Weights of a small transformer language model.
Size: 9 layers, width 320, 5 heads of 64, MLP 1280 squared ReLU, 33.4M parameters.
Architecture: RMSNorm before each block, a norm inside the MLP, value embeddings.
Training: a variant of Adam for these matrices, 556M tokens, 8851 steps.
Each number is 128 + 32 x the weight over its row's rms, rounded and kept within 0 to 255. Layers, rows and columns count from 0. Numbers have three digits each. The size before them is the row's rms in percent of the matrix's.

# up: layer 3 MLP up, 1280x320, rms 0.0475, rows 601-638, columns 160-239
# down: layer 3 MLP down (transposed), 1280x320, rms 0.0534, rows 601-638, columns 160-239
up601 102:147187200093139077069100177157115123098123158113106072083105087052111136166091111180088090139110139178143164060178149147121084122176112122122164160121132125136174111078136102094160109170131191158122071105128118131153118134127142182163168114
down601 097:128062147163149170086101093196167110097165116147162089103063120085144170165147107136093120181107093141151191191143165105109091086113081120095097123115166092140150115125154085132149131135100155154145097096139143102157100094140166115123150101
up602 101:157169147123122110165097065156201138087074157116109141154150144126098104095150135099101134127129158083130131105165118165153145133113119140102151148172152136115173166095129130048127156139141136134154106109140182069080190107060144109057101081
down602 096:132124099112107131132095121093114163129161135165159149163085158102121145056128144153116124151153180096085086114139107141111106115118128140175146073124139160010134151150159098091137094168088109117163128074129161041132141124066170188130138126
up603 101:144162125122108127081158172160173106159105111088111115148158175143114071150074147094085111146103184109174117098102116136153096108162073137133131150123138062137205108165126151153164159123129108079136157182072143095103162100135151145149102121
down603 095:102119132129117105078170194144131133106142127161142133161152134151123107155152134126115125140047108120100131124091106119111121141144187150098162117102103110173105059176147144126176167126106099082142091093165154105126102151133141091119159129
up604 096:112180070163136132119073104123137069139144136120137166177102160139087119086147105175051122120079035137065170124128157142154128140180144158090103102150125092108098115184120130170190137133152129150133140160090116138099096048144152129229154110
down604 090:173097115124114104067088099123074118090099109130096144110087158156112120147096027166144183135153194149117103119132151116104128111092142151154125160102137122089190177117114051179104176145149139152144116167078113161143118122153115123120108084
up605 103:147144142118136096130102147137116129108098118055109126138126116141110074098114090128091125160125119150122105184149118146153204138115121085154157118110165114111160128140079174101107177153137122133061090107124149096123179114085102113121154115
down605 103:097125155082097130087101105144123134187170093124151081139139113095148155081161162134104143122088117115095091091115097183177167104091132104113140107093157109132128136157085170069141090151181139149135141105106121097141193064095135059103154145
up606 102:100132115190174037095083111162140104152149131130102103112173147138114135141148096131156066083123151110091160137150112240123143130115143161167072177120182096123119157125123148120124135108107130065122162114131140233110165114146102211120075143
down606 108:137130130097137151134161105143135160116075106121042097116120106038104191101210103158134137190023150130115130129124084122130141146110150167128151165098115137086148169114160123174059086164087099137184161174163166138137124168148178073104083127
up607 100:095171105195123146063138107181153134115091142091051111148094113119126077160122160148096138113182122142102111120123077115122177104145122146131122164129166153107156139183153071095126142112126123141144116056107170111133078154154117113156177110
down607 116:095146169175159134172121157156092133144108103122114171112186073134177173147130145084113151067154113085108164108110095131109163110126106142147123111150169048127117100152141100139134141130135111097127149140133128079228109110094096103124158122
up608 093:135128178163153151135085137166125080136132145082112093105144135115186128150121110107173179084130120099106197096144166173156092099135121129118121133150123112140155197107139107103125115162212124157132130158126095154087125098151152194162070100
down608 106:108156179207131152146181172117106120144151140156144126112160119111063152108100121105073105046166099133175136142142085078091175162146179128071115073131068199078111122117144064094120115159141083098144114088130164147095160146148153120124129141
up609 102:117165086113127118053097122160196108188096072155028072123100181187117163087147152137113159076089145126125100135140149125138121099103101099106146070135148084180080098134130074158150133169142120102166107109142159182195164118138104150177151142
down609 107:110131159092128115068083138116116157145138169103060157105113080138105198139106109163151094121189176122133136193153182184051094180135131152151118110114095072206149060105077105135154173179173138113213168150127102144144123127114122068167100101
up610 098:161145107151181116140118144160120072139115102106128145139180149117162075140127158092080189157146129110087140142080139145183161109136132080152110173148128119162088149132051145130174133150100150166138188091122122109124087096166101154188138122
down610 099:138164123182123135118181120146111075124158099170115120074198096115134111105091167103098120155128141151089124139135155131152100145104200131087125125128100109160088047162153090117128139132075120093133121159159067191048132143161115073186151048
up611 109:136120091144138068134086123144099126121159150184108136117146116173151126170109134132134146141149086174126079141157166137086142155102090134095144100108137034228146096107107167146131121126112074096073168126133155188115144047075104092144101097
down611 112:123133073076210134077148117099108155140233149123145148121109152119139156144180142125149114106142143065161076066145130150138172143078111144121056134139122134121095126121129122117089042186143116167149152126068134108092129114094067143190154168
up612 095:107079165115173009121146123129181104200182125081125135091116102060090126134141140150171188145129143118143112123092092114157165130086154128127103121144158133116100145135084130080160106178085088150143115107148163149161126138083163136159080131
down612 092:164075130190116116125145162088118116129121140097099110126131121108119128089095151144057135143168117071072107131126062123152122089139120156107115109084118144080101140135088109170147112172153136109125147126119120147144133119127133067155156137
up613 099:147132152159253120118135156117160141094114117135165110125115117087162094128144127102113161118111109123097184127179185087119085064134046150128139137125181092102085155110118073106107144120161061100124120157148160122118123083151090168147111157
down613 102:120213202159161110104135175121099096150085075078175130131144128117168142121070144111157124073173144206059141146112113091115037169090123146105111117090125088148172091133180066119085105074138082098076130157124128138101092135144127152132101114
up614 092:075077165141165091134139123133199129132058136201118078129148135108113133103168119133153105128190163158169147155130117097136135085164144118107115087138172096123121121094104158181129163168153120059152060144172152149094124143146122111144185155
down614 103:139114150125104129185144157101103125147060147098160099108162099158113137124135145128119128084132139154165161172102120132148150118095130138116087119100127170144137185081141211122146129104100146159121099089122171112111118140168130152108130109
up615 098:144144182084178142116118141148131073111081174151126085117088144096176127098141148178130144130091123130166166134182172101150150118150081144079144083131122068155109090137163107116136208130157090122144111197147132202134139064165125174140153163
down615 101:177156127127101166132114153140104152140174095140195130125203128065164144133140137165105166113111167124128069140166102114125123159185072111074068107129144137115107159167125123105103094154131127172138104069123138107112181126148143159149194091
up616 104:096162148138084186098130130152126105045061129120196169158147120115112115168136125160062136110114147107117152151168105149100096121150078110050122069167143078162096145207104101147168180137174113155140117159126178061131173125126103116168078122
down616 098:192163076165113166090118142168061122155175114094132143115136094104133091160086134144191157109130102110178102185108164104109114112096081161123173147144147128192136142132116095135121167105123150132112109090125187120107120134098081079078150132
up617 097:118128128068148178105146093170190102174095111106112152151131134171150144119105141118100135128162156174058071127146173128116088098089082125087121111134151128132186116165140135140166196130194129117151080140139156128156160105139132122153098137
down617 088:116076151149096153101117092115132099109126170108054141069213180051150095157103108126107145116116111149150092077128098156110101165145142126080150168104107077112158156069099172094087126085161097199100168119099087081167076140139089102084083173
up618 097:114150132084136174118177115135129108147059063119132129118096147162097122064114123122119163146094151099067145099163116088079156145114129081146139090145188113142076106173154127111147150128160089088128195182134108206205139065155113077100159050
down618 102:150142125139167147154127119135128114111129107091194124100105128163038174094092134132126090157090120089104047131132133079083123161176164100085177116077079152089107096104158127134122140136092138106179148162142137100147093074143103116094145081
up619 107:126123112153154106123139175150079132121124101092161153118109081197089126183164131086155211133084125115108201114142068124125115101096153109141113126147191128147165128119132102086179166119122180178157181113141225122117147088119111160125082181
down619 076:113152089104152062142155075123086088140118113117138160159150040157134181096148092161126144125095052150114134124147115147141139094103194117108141070122141104080131083136128132110102126085159178095122149135134187095096078089110158099139120104
up620 098:132189071131146140080115099101126116118153120135141117102116204117142124047184103140142134104151130190083141075110107077130087128143130100093158060086174093136053054161138099112116153180082096113161130170164165155118111099120153144166159150
down620 087:110201102091115145111121165075093148085114150123227095124099140169092154142137138119185114122096165173115109118092132113139107133115162119112110104116150138090098065099132103150075062097123085093152128133175132082144155133118090132115107157
up621 102:190149120086137061104125102141141068075162109136082126114102159087114151050124068102114134126076101172110127103128151146155117197149135130163125106141100116126088148115114126135121122167169174166144098175113133085136091113116097096140087070
down621 098:133155117113101139132138195156102155159086183144143166125140120102105128099057117157130116126137164162110131128092101149053122148093165124143105089114121186093204135053124139127167127141108172172113127093099100164108128116126106032173051132
up622 096:125122150131193128131135131151145175089108109130111173149108141130089149104198108048109119120164161144101116197167155097148165078186117125068145099165102127096131108117154078138171133166190106128092154100119125122178089125168144123125162154
down622 103:171109151128146095173167169092138069121130100137119140124180132086175150197156087096109109138061139099099155135095098139168163097120153121178143186110089121085158160145124075142123159089146139137082110067197132127098084082139082055116129085
up623 100:113180151137176141116095069147214123160190137187143173112109147154108122110129166192114131102158153138112088167084144107150130105156122176105129164148159115164092101147135099180135121139076151105144111185117115116143085132126181087072148148
down623 101:076128111130147129153178094117103091112190128111129133171098152142172137115135154170167127166158198121138068122092130093141170057134130207140152103158177149159126119151199112137144083117152157080078047162079135145157111111139114082141147110
up624 107:151151153139144115114108110135141149148152128162139049142091162116071107130130169104111102136118085146132144140151161123111150181080153067122147080144149085180182143130200120100115106149140156126120129173093114138109180139069108166120104118
down624 113:124139098134167120067094077177121161139118106087142132169096095108117168135134141100168071157157133170183165141125134135093108154139126107069189100098118118173111131098164130136182088088119117119158179154119082096162121125127109151114149110
up625 100:154162127101142088120078140171118068115091147128121019073131127141122104057140104045118156186116108125124142160129141155138130179125132077154141135116154115185083111189085154136141179234129145123116095176142153151044181105139163089120131103
down625 100:180153112122107144155131165117154125091106068119120145160169135120144141137126166099138091128051156107172156066123132091164181158179167182184096122085136149115163091123083120145125100106084101114236114167111120192150142122141102195126131070
up626 095:130111112111186146151097126109110115061131098058133112116082142148137149123120148086162119193171117042122111129113157173115178109134111106150102100111142111182078118140191166118124111153136168130148088157114121138085164134106118135158090130
down626 084:093170127148100121160168165177117119151142235106106106132111130134106127104076121177114093165116154139105159115145077093144175165176131129120120141144113145069207169112080119084106153096118081148138105067150102162130080113131123144140073126
up627 097:114189151107101163146134125154118168113123195128156112160156124098126117149164104132153149127133069153088141125120117121152129111138083139188128176130110136136191167169096139113177142137144087087094111133117187129104110097090107097092119120
down627 094:083099147092099154183195131108115118147054170076129098094144107101092212131137142095129170093171163100127128153128103154177119157148050133135093121120181139143140120151141166120139189079095121105107176127169147132160085105126108107065073101
up628 101:106140121117168101106141120118150124151083160121085101092128083114178127125077137148136101153144149124081156159066145105197200061036158143142100152124085149145148162105094083103105158144095102089123178133171156187140087139132110133128078144
down628 096:122140151148125103073081142159150200073109129140123105088143108118224125102172137195159109138124216089134114151113155113161155140098156149158128144124084135100141127139069076114100173118114057121127123118169052189179146215155124132106149120
up629 096:098079183116147155109111164153181122082109138129145147126110139092085122135145122085106185106123123095094120113184143108139129114144127163112096122106164130183084168142166148129109157138104067103112126148136143151164151059178112125167168103
down629 096:156121114142121127110145144085129142143120085132119146126185123125145163181154072126072162202153130116123097117115070084150139158141220105183133099129068164137126107134100135127105129101118080113085157062131139118169098114193101136104181103
up630 096:157079119068135157137072108106108171091110093094133110097149186103152091092104141097140131105123131123149127130093130169115133111172093142131115173157176139185146176087132088087140151119159138179166139162114111120095066142150110177136069070
down630 084:183125124113143086086149123097101164151128143102161150161100156072127082157091100179160082088117128129118169103093156135176142098117116195126153141128166102144147137109161099162112076120164106097105129124132098116116122140168092135131054058
up631 091:154178082125158042142090083160126161147070109082115120135164149168167134149103166128090130115123133115185095078078136188178111175141111106084138102109136129136147072119132111074113140124107157097162118157128143192108167132153110139131118143
down631 084:121146154122135151118082150147141134143149158159083109148144125124094143102098121093115107160161084170089163131137117081122076132136093152170145100127084108166132125124120071124126155060115141169110084146151184097113109157132102095189146136
up632 104:191112164128087138149045126130092130106137136140108052149161159138143127193091129096199139108068097112093129088102134139122160105196109117124088170153153130155167168132110151104106114111126176166127140146089161073126105099161136124108067099
down632 092:193105070144141098165111126107138109126127045128108096116099169133135140107105147148123130124108082136169120168113083183138097196114123119078189084129186179121126098079151183170099104106078139077168073190120118110131132081105113090102138157
up633 096:136117183083118090111081138088127102070106106129142161160171164150137040108162110133193117137115105123196148059090128148141088115107152105094195194156155118134096184102133119155116155115151074083102142119128113140102182100147136133123097152
down633 104:093080153129116092096151155066158166098135141121130149144107109159173107109095149082134103121079126088094145132128102133091175105210158176192179173122138070103133149129155138189163134148160181137102140121117174098097052126099150127153090112
up634 099:165154148109108097096106137113114135136084105167155126069191154130174155090092139140181198074168097184090142084161124136134081149127072136142160119111138104133123095093145113117076100111121204093180147176104136097101138099149139140175177126
down634 104:164226124132063047204118126035091107095127107163097089111176111182149148084095081128136166073145098125165135144056062148171176132161175072151118131177134109106123133096100139124154130109095158160113120089141104120107115081079162131062163140
up635 103:122167137103183089139162118193138148127148021124162124171187160094148099071119139100147119169145117141088113109167112089197105128100131183150156075141120131164142127138127114054154098164109162073143174142118146091117142111176134131147167057
down635 109:137103071178130182079170189105117154134188105133138127149175110118120116105172161075080141152145161112072069182090135167188069108095156158145072151128181170109127112101102108185133151093158107106104174129115077112096177133165133164147148105
up636 100:092103114094139097127157139141152076113103123087104044079143155172119100199133134103124142138079108164113164111131157175167096171084099119112110091171207080169092119106185139111123106145174092170115093149107152168135175082116117118117117175
down636 107:160065157102136186121133136075154118099142068104137135128092150163121084142124151130114110144129170140147135212126140218148143162183132156111194121117078082204107083062117118131165118053107140099134174089184066117132109107119120074112150145
up637 100:115126140102148104020125119231135161171140137134104118098077114122157156103159160144134133148111105091125096150060109138117189089100126138202108116157108132138135156077113144064202126075144181122117125112123180179132176167152118152147133138
down637 097:102123159094136108054169081138161161155127127155131113084100119126161183093129136175161075143100099143160046124065091149140098123083138172145129084157117140121154167103112134147144150103111116127132142098088121138128146196174154073122086095
up638 097:145114112112157109079106131089125059103139182133139187099126141142042107131112142148177110130110148114114097094110087119147125108151129149095099120128089156146084065192198132126137106118135116049096148112130156104174143137152119115191125104
down638 102:083130144194146125141120100101128140136113190086094080203110098191170157134127115134134089091141116147159121184099130140114123125205170138136172129145175071138173118135116132139104127099160102133150086121120122146114132140087100084084072151